config.toml
n_layer = 16
tie_embeddings = false
init = "trunc"
optimizer = "muon_variant"
lr_head = 0.00836
Each number is 200 + 20 x the weight over its row's rms, rounded and kept within 0 to 999. Layers, rows and columns count from 0. The size before them is the row's rms in percent of the matrix's.

# up: layer 13 MLP up, 1024x256, rms 0.138, rows 978-1004, columns 128-255
# down: layer 13 MLP down (transposed), 1024x256, rms 0.153, rows 978-1004, columns 128-255
up978,101,219,201,154,190,182,219,196,183,170,210,203,179,219,186,187,201,178,241,189,209,195,226,141,173,178,218,201,169,209,232,198,201,184,216,237,209,225,193,200,186,217,179,170,245,192,217,240,182,177,200,218,220,232,225,212,196,183,172,162,202,178,182,237,171,190,195,186,212,197,206,197,181,152,171,185,206,207,183,210,193,209,229,212,206,237,190,178,213,194,194,228,212,208,190,189,203,185,196,209,171,191,203,175,177,180,223,204,188,215,216,191,235,192,190,186,202,199,196,217,196,208,181,223,186,193,216,227,230
down978,097,195,201,244,214,191,183,142,214,206,207,184,230,207,162,209,211,218,198,217,195,201,221,216,207,184,212,191,213,216,192,224,186,200,190,201,207,176,204,188,173,195,181,215,215,191,196,204,241,205,232,228,170,192,205,210,193,223,208,190,200,163,210,218,197,185,224,195,240,189,193,196,201,181,169,199,215,164,244,174,184,198,236,186,197,202,190,235,212,180,232,233,231,201,223,204,214,176,224,220,242,186,183,214,228,170,199,196,202,180,205,191,201,206,226,190,200,182,207,201,173,178,209,222,209,172,193,195,224
up979,090,195,207,208,202,241,169,177,191,191,220,186,184,188,204,209,193,184,211,162,219,203,207,189,195,229,204,202,185,183,193,184,198,208,196,211,199,177,207,217,238,184,195,199,219,172,209,221,257,177,215,238,225,193,183,220,182,204,177,212,163,176,160,214,195,197,203,207,206,181,184,232,213,226,176,185,220,198,203,189,208,205,204,166,202,204,169,224,234,224,190,196,198,248,204,204,184,208,170,232,213,200,215,161,209,175,204,233,218,184,224,167,188,195,197,198,205,214,225,203,208,233,180,200,189,209,210,230,188
down979,095,201,182,200,178,182,181,212,209,213,191,182,224,192,200,210,161,229,218,212,197,265,230,188,210,170,210,204,214,177,190,212,220,236,211,210,199,206,203,192,205,167,194,156,207,196,193,231,213,202,226,181,236,223,230,184,183,203,163,152,193,222,222,160,199,195,199,181,224,188,202,198,216,205,208,229,197,186,235,220,254,207,239,181,187,218,193,178,212,182,201,195,187,183,218,179,238,184,217,176,221,165,216,229,204,191,174,193,201,180,168,190,205,195,211,210,187,179,230,192,215,187,214,200,192,192,217,206,196
up980,099,197,209,224,203,217,223,198,224,187,212,199,188,187,190,193,201,187,225,161,198,230,153,228,208,261,167,185,218,217,182,228,175,191,194,212,218,195,204,163,210,259,189,207,183,227,223,193,170,193,217,217,191,212,195,219,227,189,179,165,196,184,189,214,194,195,234,179,168,183,191,220,191,197,206,217,234,204,185,167,198,202,238,223,193,182,189,205,231,199,192,201,230,217,188,222,211,213,181,209,181,235,186,203,206,213,201,210,181,187,205,205,189,196,211,215,218,162,164,182,211,210,161,167,184,211,190,202,201
down980,095,182,178,184,190,198,204,179,196,182,203,184,199,245,225,208,170,212,153,227,209,202,218,182,198,196,206,201,195,193,209,195,213,183,184,212,187,171,181,184,178,210,202,211,183,210,176,230,188,187,219,188,239,200,217,195,204,171,190,188,176,200,217,202,200,172,219,224,184,181,162,189,205,189,200,223,216,189,207,207,198,245,179,194,199,215,176,199,211,230,207,203,187,192,201,189,227,221,223,236,196,188,174,210,216,189,166,179,196,200,209,197,193,145,195,195,197,179,209,222,242,186,206,241,202,207,199,170,214
up981,102,212,189,208,199,217,171,183,205,231,210,210,232,159,220,195,225,221,204,217,208,195,219,196,207,187,187,185,175,233,205,203,191,170,200,210,194,217,225,203,204,228,202,203,218,180,199,221,232,220,174,171,185,225,170,208,215,149,174,214,200,222,193,211,190,180,183,187,208,204,194,196,215,209,180,189,195,194,208,181,212,209,222,194,217,196,198,168,168,202,190,183,212,217,175,229,178,234,200,217,201,186,226,190,190,204,214,198,243,179,247,208,209,202,189,143,189,200,172,206,204,178,215,191,183,170,197,200,168
down981,096,203,232,157,181,210,243,204,178,177,220,200,202,199,178,172,169,202,206,196,191,216,185,200,227,192,174,254,232,197,210,200,218,220,198,205,211,202,148,226,205,192,206,212,198,221,184,170,193,191,183,176,195,198,253,195,185,191,198,185,212,224,182,197,214,214,185,180,169,168,204,208,221,180,190,200,212,196,219,222,173,181,230,185,172,213,181,190,187,210,176,205,186,224,230,251,231,207,207,190,219,184,182,220,169,210,213,196,188,198,199,223,186,198,135,189,160,199,195,217,206,172,191,204,188,201,225,186,189
up982,101,206,194,210,190,202,192,200,198,183,221,228,203,208,207,245,206,183,222,185,209,172,224,205,219,213,228,203,180,237,174,191,166,183,171,241,171,194,203,183,184,173,185,218,220,191,228,210,186,186,227,209,177,245,188,206,185,210,174,196,194,222,185,186,204,213,176,188,214,222,204,215,176,200,207,193,211,249,239,199,182,205,217,216,174,194,189,156,227,194,199,189,251,223,215,197,195,207,201,203,168,171,225,183,199,181,217,203,168,184,190,205,232,217,200,187,203,214,214,207,214,168,189,180,214,230,194,190,173
down982,100,195,181,179,220,239,233,201,209,214,176,208,187,183,180,179,176,184,206,215,226,236,217,197,166,217,146,215,181,179,154,207,204,185,206,181,204,223,221,213,197,183,207,211,207,174,187,194,194,229,200,204,176,198,234,195,171,257,228,188,195,214,245,206,214,207,211,221,210,227,222,248,172,183,194,199,225,166,196,182,181,180,184,219,195,192,177,204,188,230,180,188,196,180,225,225,219,210,212,229,193,185,199,202,230,203,152,165,207,178,227,201,191,227,188,207,169,228,215,207,200,173,181,220,203,177,187,207,222
up983,099,193,166,191,152,197,192,224,198,211,235,209,205,199,179,185,180,189,225,196,167,214,177,194,180,161,214,208,195,170,221,241,184,226,213,171,219,182,178,178,204,176,158,196,209,196,211,167,211,228,161,239,221,229,236,201,216,206,157,183,183,184,183,210,184,189,172,176,178,220,207,206,243,200,194,218,183,213,188,213,223,189,193,235,197,219,217,153,189,202,229,192,202,214,192,217,182,204,209,192,218,192,212,182,190,208,201,252,195,170,180,185,226,219,200,218,186,197,197,210,239,199,235,245,208,242,193,213,187
down983,107,201,199,226,212,172,190,225,212,214,169,218,234,227,209,189,196,239,173,207,196,217,192,165,211,232,186,175,204,215,191,173,161,222,209,219,186,215,187,217,196,204,230,201,187,238,179,204,271,184,218,214,163,212,187,222,182,214,195,228,187,170,198,197,221,215,186,203,176,226,205,211,193,210,233,201,198,197,192,158,211,208,194,186,195,191,229,179,218,187,151,210,191,195,202,188,228,181,208,241,209,190,208,212,180,215,197,220,184,214,205,210,219,215,209,190,206,216,174,232,235,203,192,180,180,217,162,169,223
up984,098,220,219,175,195,216,202,217,238,205,228,219,188,209,205,228,203,171,201,254,209,181,206,182,211,198,226,213,230,223,203,215,226,207,138,155,212,190,205,175,196,217,165,192,202,178,200,188,208,170,173,181,220,236,216,204,220,216,230,256,209,232,179,206,182,212,180,208,199,211,214,217,213,182,175,188,197,226,196,207,189,196,195,222,194,220,221,191,181,207,150,195,187,202,194,202,195,189,198,171,202,196,233,197,179,216,204,189,220,232,207,195,182,196,229,192,197,206,227,198,182,216,222,201,171,204,165,193,205
down984,104,149,184,198,244,189,213,174,205,204,217,168,226,228,207,164,209,212,197,177,220,208,182,207,224,208,195,193,169,187,186,192,177,190,203,197,239,201,219,161,179,204,210,198,182,192,214,207,216,230,201,207,211,196,205,235,205,196,205,198,194,152,207,222,164,200,213,174,209,175,191,203,212,210,178,177,204,186,209,201,197,203,190,202,219,217,216,182,185,208,133,183,233,193,183,199,185,179,219,193,156,210,185,187,221,196,216,199,181,190,202,187,198,207,206,199,216,203,199,206,207,172,210,204,223,185,186,214,200
up985,101,191,225,213,188,188,195,185,198,202,213,205,211,209,212,215,201,218,253,198,208,180,202,165,204,220,183,212,185,199,191,200,188,198,198,220,209,206,183,164,218,200,183,205,207,216,192,187,200,190,184,210,205,189,209,219,199,160,201,211,235,214,174,209,171,232,189,200,203,184,196,205,196,199,218,199,203,218,202,199,211,160,192,213,216,222,240,236,173,190,163,193,181,199,197,183,174,192,200,218,232,179,193,187,199,202,243,178,242,211,229,169,217,201,197,190,199,178,195,168,189,188,210,214,212,196,122,198,188
down985,094,210,150,215,192,212,255,192,231,192,194,171,200,204,234,207,195,206,212,201,175,193,200,200,194,187,184,211,181,248,181,198,199,242,214,160,208,187,220,196,203,207,232,232,206,222,214,216,193,202,207,139,198,200,198,196,186,167,217,191,221,212,259,209,204,196,181,152,201,198,210,225,189,177,191,178,205,195,198,187,195,202,187,211,213,201,229,166,217,184,207,193,180,178,186,171,227,186,236,210,185,235,159,218,189,206,212,191,170,220,183,169,162,204,198,206,207,219,177,207,204,205,218,170,219,220,196,193,224
up986,096,204,219,178,223,201,201,193,251,219,181,189,201,178,244,205,218,230,181,200,220,169,209,197,215,239,188,202,232,176,183,177,200,184,229,159,209,163,193,185,211,200,183,211,209,187,190,191,213,174,203,238,205,211,203,189,186,181,206,221,202,238,190,204,191,195,222,181,176,193,226,202,179,207,165,187,195,210,207,220,192,162,199,201,175,212,185,176,196,201,190,192,208,193,194,176,179,221,189,196,230,185,202,222,221,208,226,212,227,249,193,191,177,250,188,227,177,152,210,189,183,187,191,197,210,221,196,211,211
down986,099,200,159,224,177,217,182,218,202,189,212,180,221,216,226,230,212,169,223,190,186,212,169,206,207,200,216,212,197,206,239,212,207,216,209,202,198,192,174,170,210,191,233,229,197,200,210,140,230,194,188,221,170,192,159,199,209,241,199,180,193,197,185,183,222,148,187,193,199,195,228,232,229,193,227,195,163,150,210,175,192,227,204,223,209,172,177,201,197,213,226,190,181,210,186,213,204,193,221,206,195,179,191,204,184,207,168,199,177,180,212,198,205,132,245,198,209,214,181,217,198,220,247,232,180,190,188,201,215
up987,105,216,219,170,218,201,205,209,149,177,177,201,174,232,214,211,196,165,237,187,191,188,204,215,212,194,198,170,217,229,199,199,191,210,207,200,201,206,256,211,201,214,186,206,187,147,213,194,209,189,223,184,199,164,226,181,222,196,191,200,185,204,196,211,183,184,174,224,186,213,233,210,213,218,181,176,230,193,201,179,226,199,202,207,239,243,216,193,223,224,204,216,206,166,169,202,166,223,149,230,190,214,239,173,198,202,209,201,229,199,181,179,192,203,203,180,204,155,197,214,208,189,171,225,168,174,207,216,212
down987,103,223,209,190,212,181,201,197,208,235,221,198,220,196,191,231,190,200,179,225,183,191,171,160,199,206,211,212,171,190,198,206,211,199,196,185,190,198,203,169,186,173,180,177,219,228,186,164,184,195,210,223,175,173,210,211,203,184,214,204,223,205,242,183,150,162,186,178,154,207,182,213,179,197,199,212,182,216,195,212,204,210,175,182,207,201,181,205,224,216,245,219,219,210,197,177,173,215,203,208,187,167,175,219,161,223,202,212,197,193,209,192,211,205,251,193,206,195,197,194,213,203,196,169,215,167,241,187,200
up988,098,209,175,173,218,213,213,235,220,171,225,197,210,182,203,213,209,211,194,199,194,221,214,183,194,196,177,194,197,202,202,195,174,185,212,183,160,193,230,184,190,169,244,184,231,197,204,178,177,206,182,202,197,170,209,210,197,217,214,205,177,202,185,202,208,174,190,201,165,185,174,218,212,229,212,193,198,249,223,223,180,214,215,206,212,197,192,195,218,223,183,207,195,162,230,210,169,242,217,236,188,213,208,202,222,210,212,182,201,185,212,222,237,216,222,187,162,206,191,211,177,223,174,155,205,196,161,222,222
down988,099,194,221,205,207,199,179,205,168,220,206,204,194,211,192,165,195,202,215,198,207,231,181,211,192,201,236,221,199,180,194,156,222,181,195,214,193,186,211,234,177,213,223,225,165,229,244,184,191,192,193,209,152,206,192,179,189,204,220,200,200,192,183,208,194,230,216,202,208,214,217,217,175,154,214,172,196,155,222,207,212,212,196,181,180,209,213,233,181,162,172,200,203,210,219,203,184,194,168,204,191,170,224,204,215,157,208,174,202,218,190,216,218,202,143,206,221,188,206,186,182,195,224,208,228,213,220,190,192
up989,098,193,189,204,209,178,223,195,227,196,188,204,177,204,224,190,175,183,180,180,210,201,230,186,180,191,192,184,215,214,189,171,175,216,194,197,206,174,203,179,237,229,229,230,224,180,207,196,191,208,210,203,209,211,216,218,174,191,151,202,158,241,194,194,176,166,204,183,205,194,221,198,221,197,234,187,222,202,202,191,181,210,193,191,194,189,201,214,149,180,216,162,163,207,224,173,205,169,220,193,188,213,207,223,252,208,197,203,219,209,204,209,201,198,205,197,171,219,212,178,186,177,203,193,220,181,208,225,232
down989,094,225,201,218,177,174,229,222,216,195,175,200,213,169,201,174,153,181,214,222,209,210,201,249,202,191,213,184,209,215,191,180,203,205,218,177,184,211,187,203,216,220,190,211,214,210,223,214,186,164,193,182,196,208,218,216,204,182,219,209,207,179,184,229,181,194,207,192,192,200,187,219,199,203,193,202,185,177,195,184,230,201,222,201,218,195,175,211,186,211,111,208,187,207,180,208,194,226,178,219,193,203,196,204,208,243,211,199,186,146,225,179,236,198,208,227,197,183,180,187,176,209,197,198,203,231,236,216,183
up990,102,204,201,217,208,218,219,221,209,225,208,207,193,199,197,167,229,181,186,206,218,194,198,185,192,213,215,195,218,231,186,182,192,186,230,198,197,183,192,186,168,211,203,201,249,191,215,177,182,155,194,191,178,207,209,211,208,207,237,206,185,159,161,231,179,234,228,181,167,199,193,226,183,195,173,179,199,210,198,221,206,172,178,198,187,193,188,174,214,190,174,178,212,195,218,240,203,183,226,193,182,180,164,221,180,189,198,215,202,226,204,208,206,191,218,217,194,215,170,204,193,181,260,158,197,236,209,156,203
down990,107,181,165,209,219,190,186,215,176,216,224,241,191,214,203,185,232,197,211,165,206,183,184,220,225,198,206,230,166,210,165,238,206,212,193,207,215,197,180,225,194,188,244,205,200,176,207,206,210,194,179,222,209,203,229,205,197,192,211,177,187,180,183,203,181,187,198,216,161,215,190,225,204,210,222,229,212,187,235,184,209,198,210,181,195,217,181,225,211,165,156,211,172,191,222,174,190,231,180,188,207,177,237,199,192,161,202,178,192,207,176,200,190,200,222,187,197,213,195,165,204,193,223,217,206,168,207,204,202
up991,088,202,260,194,204,190,186,206,225,221,171,187,193,198,215,185,212,202,204,237,197,207,203,178,180,211,203,201,220,204,188,209,199,226,234,213,211,184,203,214,195,185,169,224,207,192,229,189,221,216,228,216,215,167,190,216,201,203,176,217,217,203,169,177,203,204,202,213,194,184,224,187,177,233,203,202,193,185,185,202,182,227,160,196,204,200,209,206,216,182,211,235,223,217,223,182,193,263,225,218,164,202,204,195,173,201,175,186,188,231,178,184,242,214,201,188,222,205,217,211,198,203,185,153,200,204,205,195,206
down991,099,163,269,168,218,192,205,227,224,178,174,200,227,205,202,219,231,211,194,256,185,236,224,196,195,198,219,187,199,187,209,196,162,198,189,203,200,189,207,181,237,187,184,196,180,169,207,216,201,216,207,195,183,196,158,208,219,196,191,199,166,223,219,170,161,206,167,231,194,209,211,175,193,223,257,227,232,220,198,191,190,203,189,209,220,184,218,221,207,177,270,212,216,197,195,174,230,218,195,225,220,176,182,188,202,222,201,200,180,194,139,218,191,191,201,199,208,204,179,199,190,183,151,196,207,155,196,212,194
up992,102,228,227,208,186,176,194,209,203,188,174,228,226,172,175,172,172,173,236,234,214,216,187,195,221,202,192,191,209,149,230,175,205,189,219,197,193,233,216,240,168,205,207,200,184,213,193,196,188,202,191,176,204,233,218,214,201,193,188,190,220,191,184,164,208,198,173,184,214,197,196,223,204,239,221,173,189,221,231,235,176,215,221,182,170,204,213,198,216,199,208,201,195,195,189,200,223,178,203,187,185,198,177,219,198,221,200,198,197,171,190,167,213,189,177,169,209,173,190,198,237,244,190,221,225,210,236,204,186
down992,101,200,159,233,189,229,188,189,198,181,217,224,236,195,196,196,194,201,221,190,187,203,213,223,231,216,183,204,181,187,196,194,194,192,198,200,221,200,172,217,186,193,207,194,187,233,186,194,211,209,200,199,202,178,198,215,209,203,188,197,216,219,203,194,234,200,194,165,215,168,180,196,216,198,196,170,233,218,171,182,252,213,216,187,201,184,205,192,213,196,127,203,204,197,181,208,182,174,196,182,197,209,187,226,196,203,213,184,197,190,177,185,196,181,173,219,180,172,179,222,213,170,203,178,174,216,216,197,226
up993,099,178,173,195,201,173,194,197,206,202,194,170,213,215,183,163,208,181,180,210,191,222,199,210,183,176,224,211,212,191,256,199,205,168,188,180,230,184,173,188,205,201,227,218,195,206,159,191,189,209,202,211,230,204,197,204,210,206,211,214,168,201,194,237,168,169,176,184,192,228,203,233,190,189,204,176,216,216,174,188,222,224,210,211,197,208,214,208,188,225,195,187,187,146,198,211,178,221,219,203,167,196,168,211,196,163,195,163,187,191,209,214,208,212,194,208,181,200,208,173,202,227,206,245,217,193,195,186,224
down993,103,222,213,171,220,208,236,201,182,208,160,272,197,216,178,204,182,208,220,201,204,199,198,174,191,203,196,181,191,224,172,227,179,182,194,192,188,208,194,203,191,198,174,200,230,201,217,158,212,176,196,202,180,194,182,183,173,180,194,205,197,199,213,200,206,188,177,146,204,200,210,237,228,185,200,218,227,214,216,180,221,197,192,192,176,208,191,175,182,208,210,206,181,190,195,212,191,193,218,206,203,245,196,185,208,185,212,185,195,191,235,223,198,178,207,197,197,207,208,204,198,222,201,151,225,161,177,190,190
up994,101,202,190,175,241,206,228,158,200,243,210,190,187,206,185,186,193,196,180,179,165,189,146,185,222,179,172,167,205,205,214,215,216,207,202,176,208,180,203,200,204,226,181,201,193,222,187,162,189,209,171,209,238,150,244,235,194,201,199,207,178,221,213,218,200,215,210,207,178,175,216,193,172,173,190,209,206,206,203,174,183,183,214,181,203,188,192,210,238,182,173,187,218,232,188,226,186,212,221,213,194,175,222,225,190,213,199,192,202,188,211,186,193,220,208,180,194,215,219,197,223,189,217,228,237,191,193,197,250
down994,101,175,214,193,180,206,199,209,195,199,195,181,186,196,195,177,197,196,199,224,249,231,197,218,174,203,227,204,227,172,190,189,191,200,186,184,180,200,207,213,185,220,201,198,195,199,248,213,197,209,183,202,182,216,206,207,192,188,209,226,236,179,214,219,199,222,196,210,213,206,177,177,213,231,182,217,172,185,212,226,206,206,207,190,175,200,209,217,169,234,162,200,161,170,235,240,212,159,171,222,208,183,175,212,191,186,177,217,157,202,192,211,187,240,216,241,168,187,201,241,242,233,224,181,195,231,179,177,162
up995,096,185,191,183,192,189,204,181,210,214,219,214,198,194,198,195,226,241,212,216,205,214,188,179,169,184,216,178,236,216,204,208,234,209,215,189,183,211,208,158,207,191,209,192,219,243,217,202,213,133,192,220,182,185,162,205,211,235,200,224,170,181,193,182,189,195,188,213,217,160,189,167,234,202,212,193,224,219,171,208,235,214,191,227,179,198,187,196,208,197,184,186,200,191,156,193,199,194,240,230,220,214,202,170,209,217,184,201,195,198,182,176,187,209,212,184,198,235,175,182,221,193,219,226,197,223,207,198,217
down995,094,221,191,202,180,199,200,222,201,238,207,210,248,211,210,193,204,191,196,183,191,205,193,202,217,229,198,198,192,196,202,185,163,191,200,201,180,208,194,235,188,196,228,198,212,180,196,216,202,210,240,182,221,206,199,180,201,232,233,174,214,156,227,212,205,179,207,204,191,220,203,213,210,196,197,210,198,149,184,215,186,198,221,202,198,194,185,232,163,193,224,186,199,199,220,206,181,198,203,218,186,183,203,200,172,157,205,204,202,208,223,203,191,197,208,184,191,150,211,209,213,185,191,164,168,185,198,182,180
up996,098,188,213,188,217,213,184,217,223,229,197,238,222,209,194,186,219,211,201,198,214,173,216,165,209,216,200,182,206,162,227,192,178,195,225,227,170,217,194,204,203,172,203,183,201,251,216,231,223,201,228,189,222,205,188,219,166,187,200,202,182,182,165,169,214,187,185,160,197,202,175,220,217,200,205,193,193,228,198,208,203,224,222,184,155,219,181,200,195,190,165,162,209,154,218,172,195,188,204,194,190,204,219,199,168,207,204,152,207,221,210,184,204,200,180,240,208,160,205,189,190,212,185,224,169,227,212,202,168
down996,097,210,174,201,240,205,170,191,275,196,170,192,197,189,210,236,231,182,204,215,210,225,195,190,184,194,203,213,181,220,205,224,225,202,212,213,177,190,181,238,208,184,213,182,154,191,195,224,198,204,216,190,212,196,202,211,163,198,171,236,194,202,195,188,206,200,181,200,227,193,217,210,191,203,241,191,187,167,190,205,196,234,195,228,202,211,222,206,195,193,176,205,200,162,199,182,184,165,217,227,224,205,144,212,224,222,197,209,200,197,203,206,231,180,177,166,205,192,182,203,214,154,204,188,218,251,233,188,183
up997,097,213,209,222,170,185,195,188,174,210,218,204,196,176,169,177,152,219,264,196,208,177,164,207,196,173,183,182,221,184,205,206,178,189,173,193,166,179,191,218,219,207,172,228,194,206,147,196,188,192,161,227,200,218,191,230,224,172,188,211,211,182,167,206,179,170,212,233,203,225,190,188,222,192,205,165,212,205,214,195,214,197,188,191,229,177,203,175,179,210,159,144,230,220,223,206,176,230,220,207,174,253,156,218,231,196,235,209,216,202,207,146,212,224,183,208,201,201,224,206,206,204,185,195,217,196,196,219,206
down997,096,235,230,228,198,218,242,205,170,204,194,200,210,174,220,172,180,212,187,206,216,214,211,193,160,216,211,175,195,228,199,219,175,193,234,257,174,215,246,230,207,203,176,219,181,205,173,214,219,207,223,211,188,199,224,202,206,188,203,201,188,210,205,202,170,216,194,216,193,199,159,220,198,201,194,159,205,190,214,222,190,229,151,174,184,188,219,214,176,192,208,178,217,208,206,220,233,230,209,206,182,188,215,216,227,214,220,220,192,218,217,192,206,200,191,215,209,157,213,189,202,191,195,217,209,206,199,180,178
up998,103,201,200,207,215,215,221,191,219,178,216,232,199,202,202,179,244,192,236,228,194,157,198,239,222,232,196,240,215,172,204,228,164,205,193,209,191,202,209,171,191,203,224,177,205,190,210,201,204,201,195,193,169,213,206,201,178,194,248,229,200,206,183,216,249,209,200,211,186,199,199,220,179,202,227,181,180,184,168,183,207,184,188,204,209,224,166,212,166,174,179,181,215,208,227,208,224,211,158,172,194,196,189,198,206,222,167,228,159,198,206,231,175,180,194,210,230,186,198,198,188,181,194,223,188,187,220,203,225
down998,098,194,208,208,210,212,217,164,215,205,205,158,183,209,208,247,173,199,176,230,187,181,213,211,208,182,211,226,174,193,223,184,211,175,179,198,206,179,230,177,205,205,216,193,175,194,203,200,191,202,221,163,224,197,229,158,226,248,152,192,185,226,202,191,246,191,207,213,196,198,207,203,198,168,167,198,205,185,204,192,217,227,174,204,214,198,174,162,219,196,184,214,199,196,186,215,205,180,199,198,203,182,228,206,195,193,178,226,193,166,179,182,235,215,202,187,225,221,202,194,199,229,224,206,211,261,235,210,184
up999,105,207,200,207,233,208,229,208,187,210,181,177,174,200,205,156,215,218,244,176,201,183,196,167,181,225,208,226,171,223,238,189,207,254,178,187,185,191,191,219,208,218,214,186,177,223,183,190,201,190,207,202,198,184,202,201,194,173,196,249,211,215,179,240,191,223,199,207,216,217,205,189,197,184,214,182,225,226,189,192,186,215,214,245,182,193,196,200,250,203,143,200,198,218,202,220,182,231,184,158,214,219,218,174,202,193,231,182,221,210,189,229,187,184,190,186,199,194,206,200,227,206,226,196,193,231,189,198,201
down999,096,175,170,162,212,200,188,201,203,210,186,185,223,210,189,240,195,224,203,196,202,221,205,209,212,188,198,232,202,186,175,218,209,223,210,247,211,205,202,195,210,249,219,214,176,213,197,218,216,215,225,193,173,175,161,194,193,215,189,242,171,201,225,181,202,222,191,194,208,209,186,180,181,239,204,191,189,224,210,216,198,203,197,198,211,201,205,189,234,217,165,229,217,193,195,209,182,212,193,207,187,226,224,196,195,207,219,167,189,173,203,186,199,209,193,191,208,170,204,197,208,217,211,192,199,187,159,189,203
up1000,100,224,201,192,189,193,223,246,206,227,145,239,197,233,189,210,192,217,197,189,183,220,218,173,192,183,204,185,214,167,197,212,212,178,205,196,223,201,207,176,229,164,231,214,200,221,222,221,173,219,168,204,201,210,169,173,167,231,183,181,172,182,214,245,185,208,185,213,194,162,180,184,209,199,176,190,184,202,174,179,169,195,188,206,193,171,212,227,218,205,174,193,212,185,236,215,199,191,179,178,173,182,188,202,238,194,226,217,222,209,208,199,188,186,240,186,177,181,202,173,211,224,233,184,180,194,234,201,218
down1000,101,215,186,234,196,222,238,187,192,193,172,165,201,202,202,164,205,187,209,169,162,200,208,220,197,196,172,202,179,187,200,169,201,174,162,176,193,218,203,177,201,262,197,206,207,193,156,177,216,208,216,193,211,218,230,204,238,171,207,155,232,209,178,190,201,208,186,177,193,217,206,227,185,179,224,202,175,213,192,201,248,171,174,199,213,229,229,189,183,170,144,205,181,196,214,202,212,201,232,216,208,184,205,204,201,214,187,223,164,230,180,197,185,187,185,202,199,204,179,177,203,207,196,209,239,205,185,228,220
up1001,097,192,178,206,202,189,216,200,176,181,184,202,218,201,170,217,191,205,174,179,210,201,246,210,225,220,213,210,172,192,209,179,185,205,159,203,209,215,203,203,211,231,191,200,193,198,204,217,202,229,173,199,242,210,171,173,184,209,201,213,193,177,192,224,204,275,203,197,236,202,208,192,238,164,222,175,227,216,210,199,192,164,214,212,161,214,216,200,213,168,173,179,196,219,176,214,183,179,211,196,178,197,239,178,208,154,205,169,205,202,229,216,185,215,200,176,217,212,205,220,197,216,195,182,198,223,182,218,198
down1001,093,209,196,163,202,207,191,174,185,197,216,181,169,207,218,208,212,180,203,198,190,185,171,197,208,201,174,194,215,166,194,193,222,253,214,212,242,179,173,217,188,213,219,201,219,200,226,180,253,202,235,184,214,202,213,206,166,183,187,177,203,214,183,156,176,221,212,189,160,199,215,196,168,220,209,203,205,237,202,215,203,185,211,217,232,175,227,182,183,227,162,227,242,206,224,162,187,193,219,190,158,256,231,196,183,257,205,198,224,217,214,200,209,200,202,192,203,189,229,181,230,184,177,205,203,181,197,160,208
up1002,100,244,209,192,189,207,190,181,232,209,175,206,202,234,180,180,207,211,218,193,174,174,161,189,237,236,204,199,202,210,171,171,214,211,204,216,214,223,210,149,213,178,170,203,202,230,186,216,208,197,212,193,179,207,200,229,198,180,175,204,193,189,230,203,165,225,201,204,232,229,176,194,190,173,190,221,193,188,205,193,219,184,175,189,188,205,148,237,219,212,176,219,198,196,208,187,199,172,206,186,191,250,227,207,165,185,163,183,193,180,221,173,228,219,224,199,198,196,228,213,193,205,182,178,213,208,183,220,187
down1002,107,194,210,234,217,199,229,218,206,202,196,241,214,192,160,225,183,197,215,229,216,210,213,200,210,193,194,217,175,218,192,197,194,203,197,209,203,207,178,239,211,236,177,232,202,232,157,226,201,187,216,184,199,173,211,205,155,240,173,182,199,192,186,239,189,230,218,189,200,158,232,170,207,180,230,217,196,226,179,183,202,176,197,208,207,228,217,172,196,198,164,138,189,195,205,194,195,210,206,209,207,172,204,200,230,224,192,241,231,182,208,198,198,183,200,182,238,177,207,194,180,159,195,211,201,201,189,207,205
up1003,099,204,250,207,179,217,254,189,155,186,210,179,187,208,216,190,196,220,179,182,161,173,201,222,245,180,214,200,209,206,216,203,225,209,205,165,185,174,205,222,196,210,205,200,187,203,208,160,190,230,213,210,212,214,219,242,219,212,207,223,203,220,183,184,213,199,198,232,195,210,174,200,181,175,196,209,233,171,187,219,200,221,207,150,211,208,195,183,163,206,195,225,185,212,189,192,196,176,195,187,186,218,203,215,183,211,189,174,203,196,196,195,199,183,199,244,167,206,183,219,208,203,189,203,217,215,170,177,163
down1003,099,221,173,184,172,188,181,208,214,199,223,201,220,187,218,211,227,201,207,218,199,213,215,185,156,208,187,213,177,165,160,176,208,186,213,198,219,206,164,186,239,188,197,181,210,214,169,206,170,168,201,198,197,203,253,186,232,191,198,203,201,218,159,193,215,165,194,176,226,214,209,231,196,194,200,206,181,198,180,188,215,187,195,248,202,192,181,191,182,191,208,184,179,207,190,211,201,217,267,211,199,225,199,191,205,177,190,183,197,167,176,229,189,235,209,194,211,205,187,153,178,208,198,214,227,184,230,215,199
up1004,099,188,155,197,174,185,211,211,178,239,221,186,179,226,207,187,210,206,227,197,208,180,230,207,213,169,222,210,191,208,192,202,241,179,192,178,227,197,192,162,182,211,207,222,189,178,200,221,164,189,159,194,224,221,199,202,207,213,193,177,217,196,165,186,204,202,229,194,221,172,193,201,216,206,195,164,218,191,207,197,176,181,209,182,250,199,169,216,199,208,193,201,254,204,210,203,205,219,205,152,238,238,184,210,219,194,167,219,205,198,181,207,216,261,174,199,224,172,190,197,219,211,188,196,184,194,194,191,198
down1004,102,218,233,209,197,233,194,203,180,195,148,174,204,208,164,204,180,187,178,221,213,161,217,164,213,220,198,184,192,186,212,152,204,170,181,186,195,201,207,230,179,213,221,174,229,194,172,201,214,210,196,208,250,198,228,209,155,184,180,196,167,204,193,222,209,216,235,211,205,238,222,199,231,230,189,198,217,164,188,203,221,186,212,204,206,208,215,200,207,218,170,178,188,186,209,234,202,220,237,198,179,184,200,193,231,216,133,199,223,217,209,217,195,199,220,188,201,210,208,215,191,192,198,208,235,192,198,197,233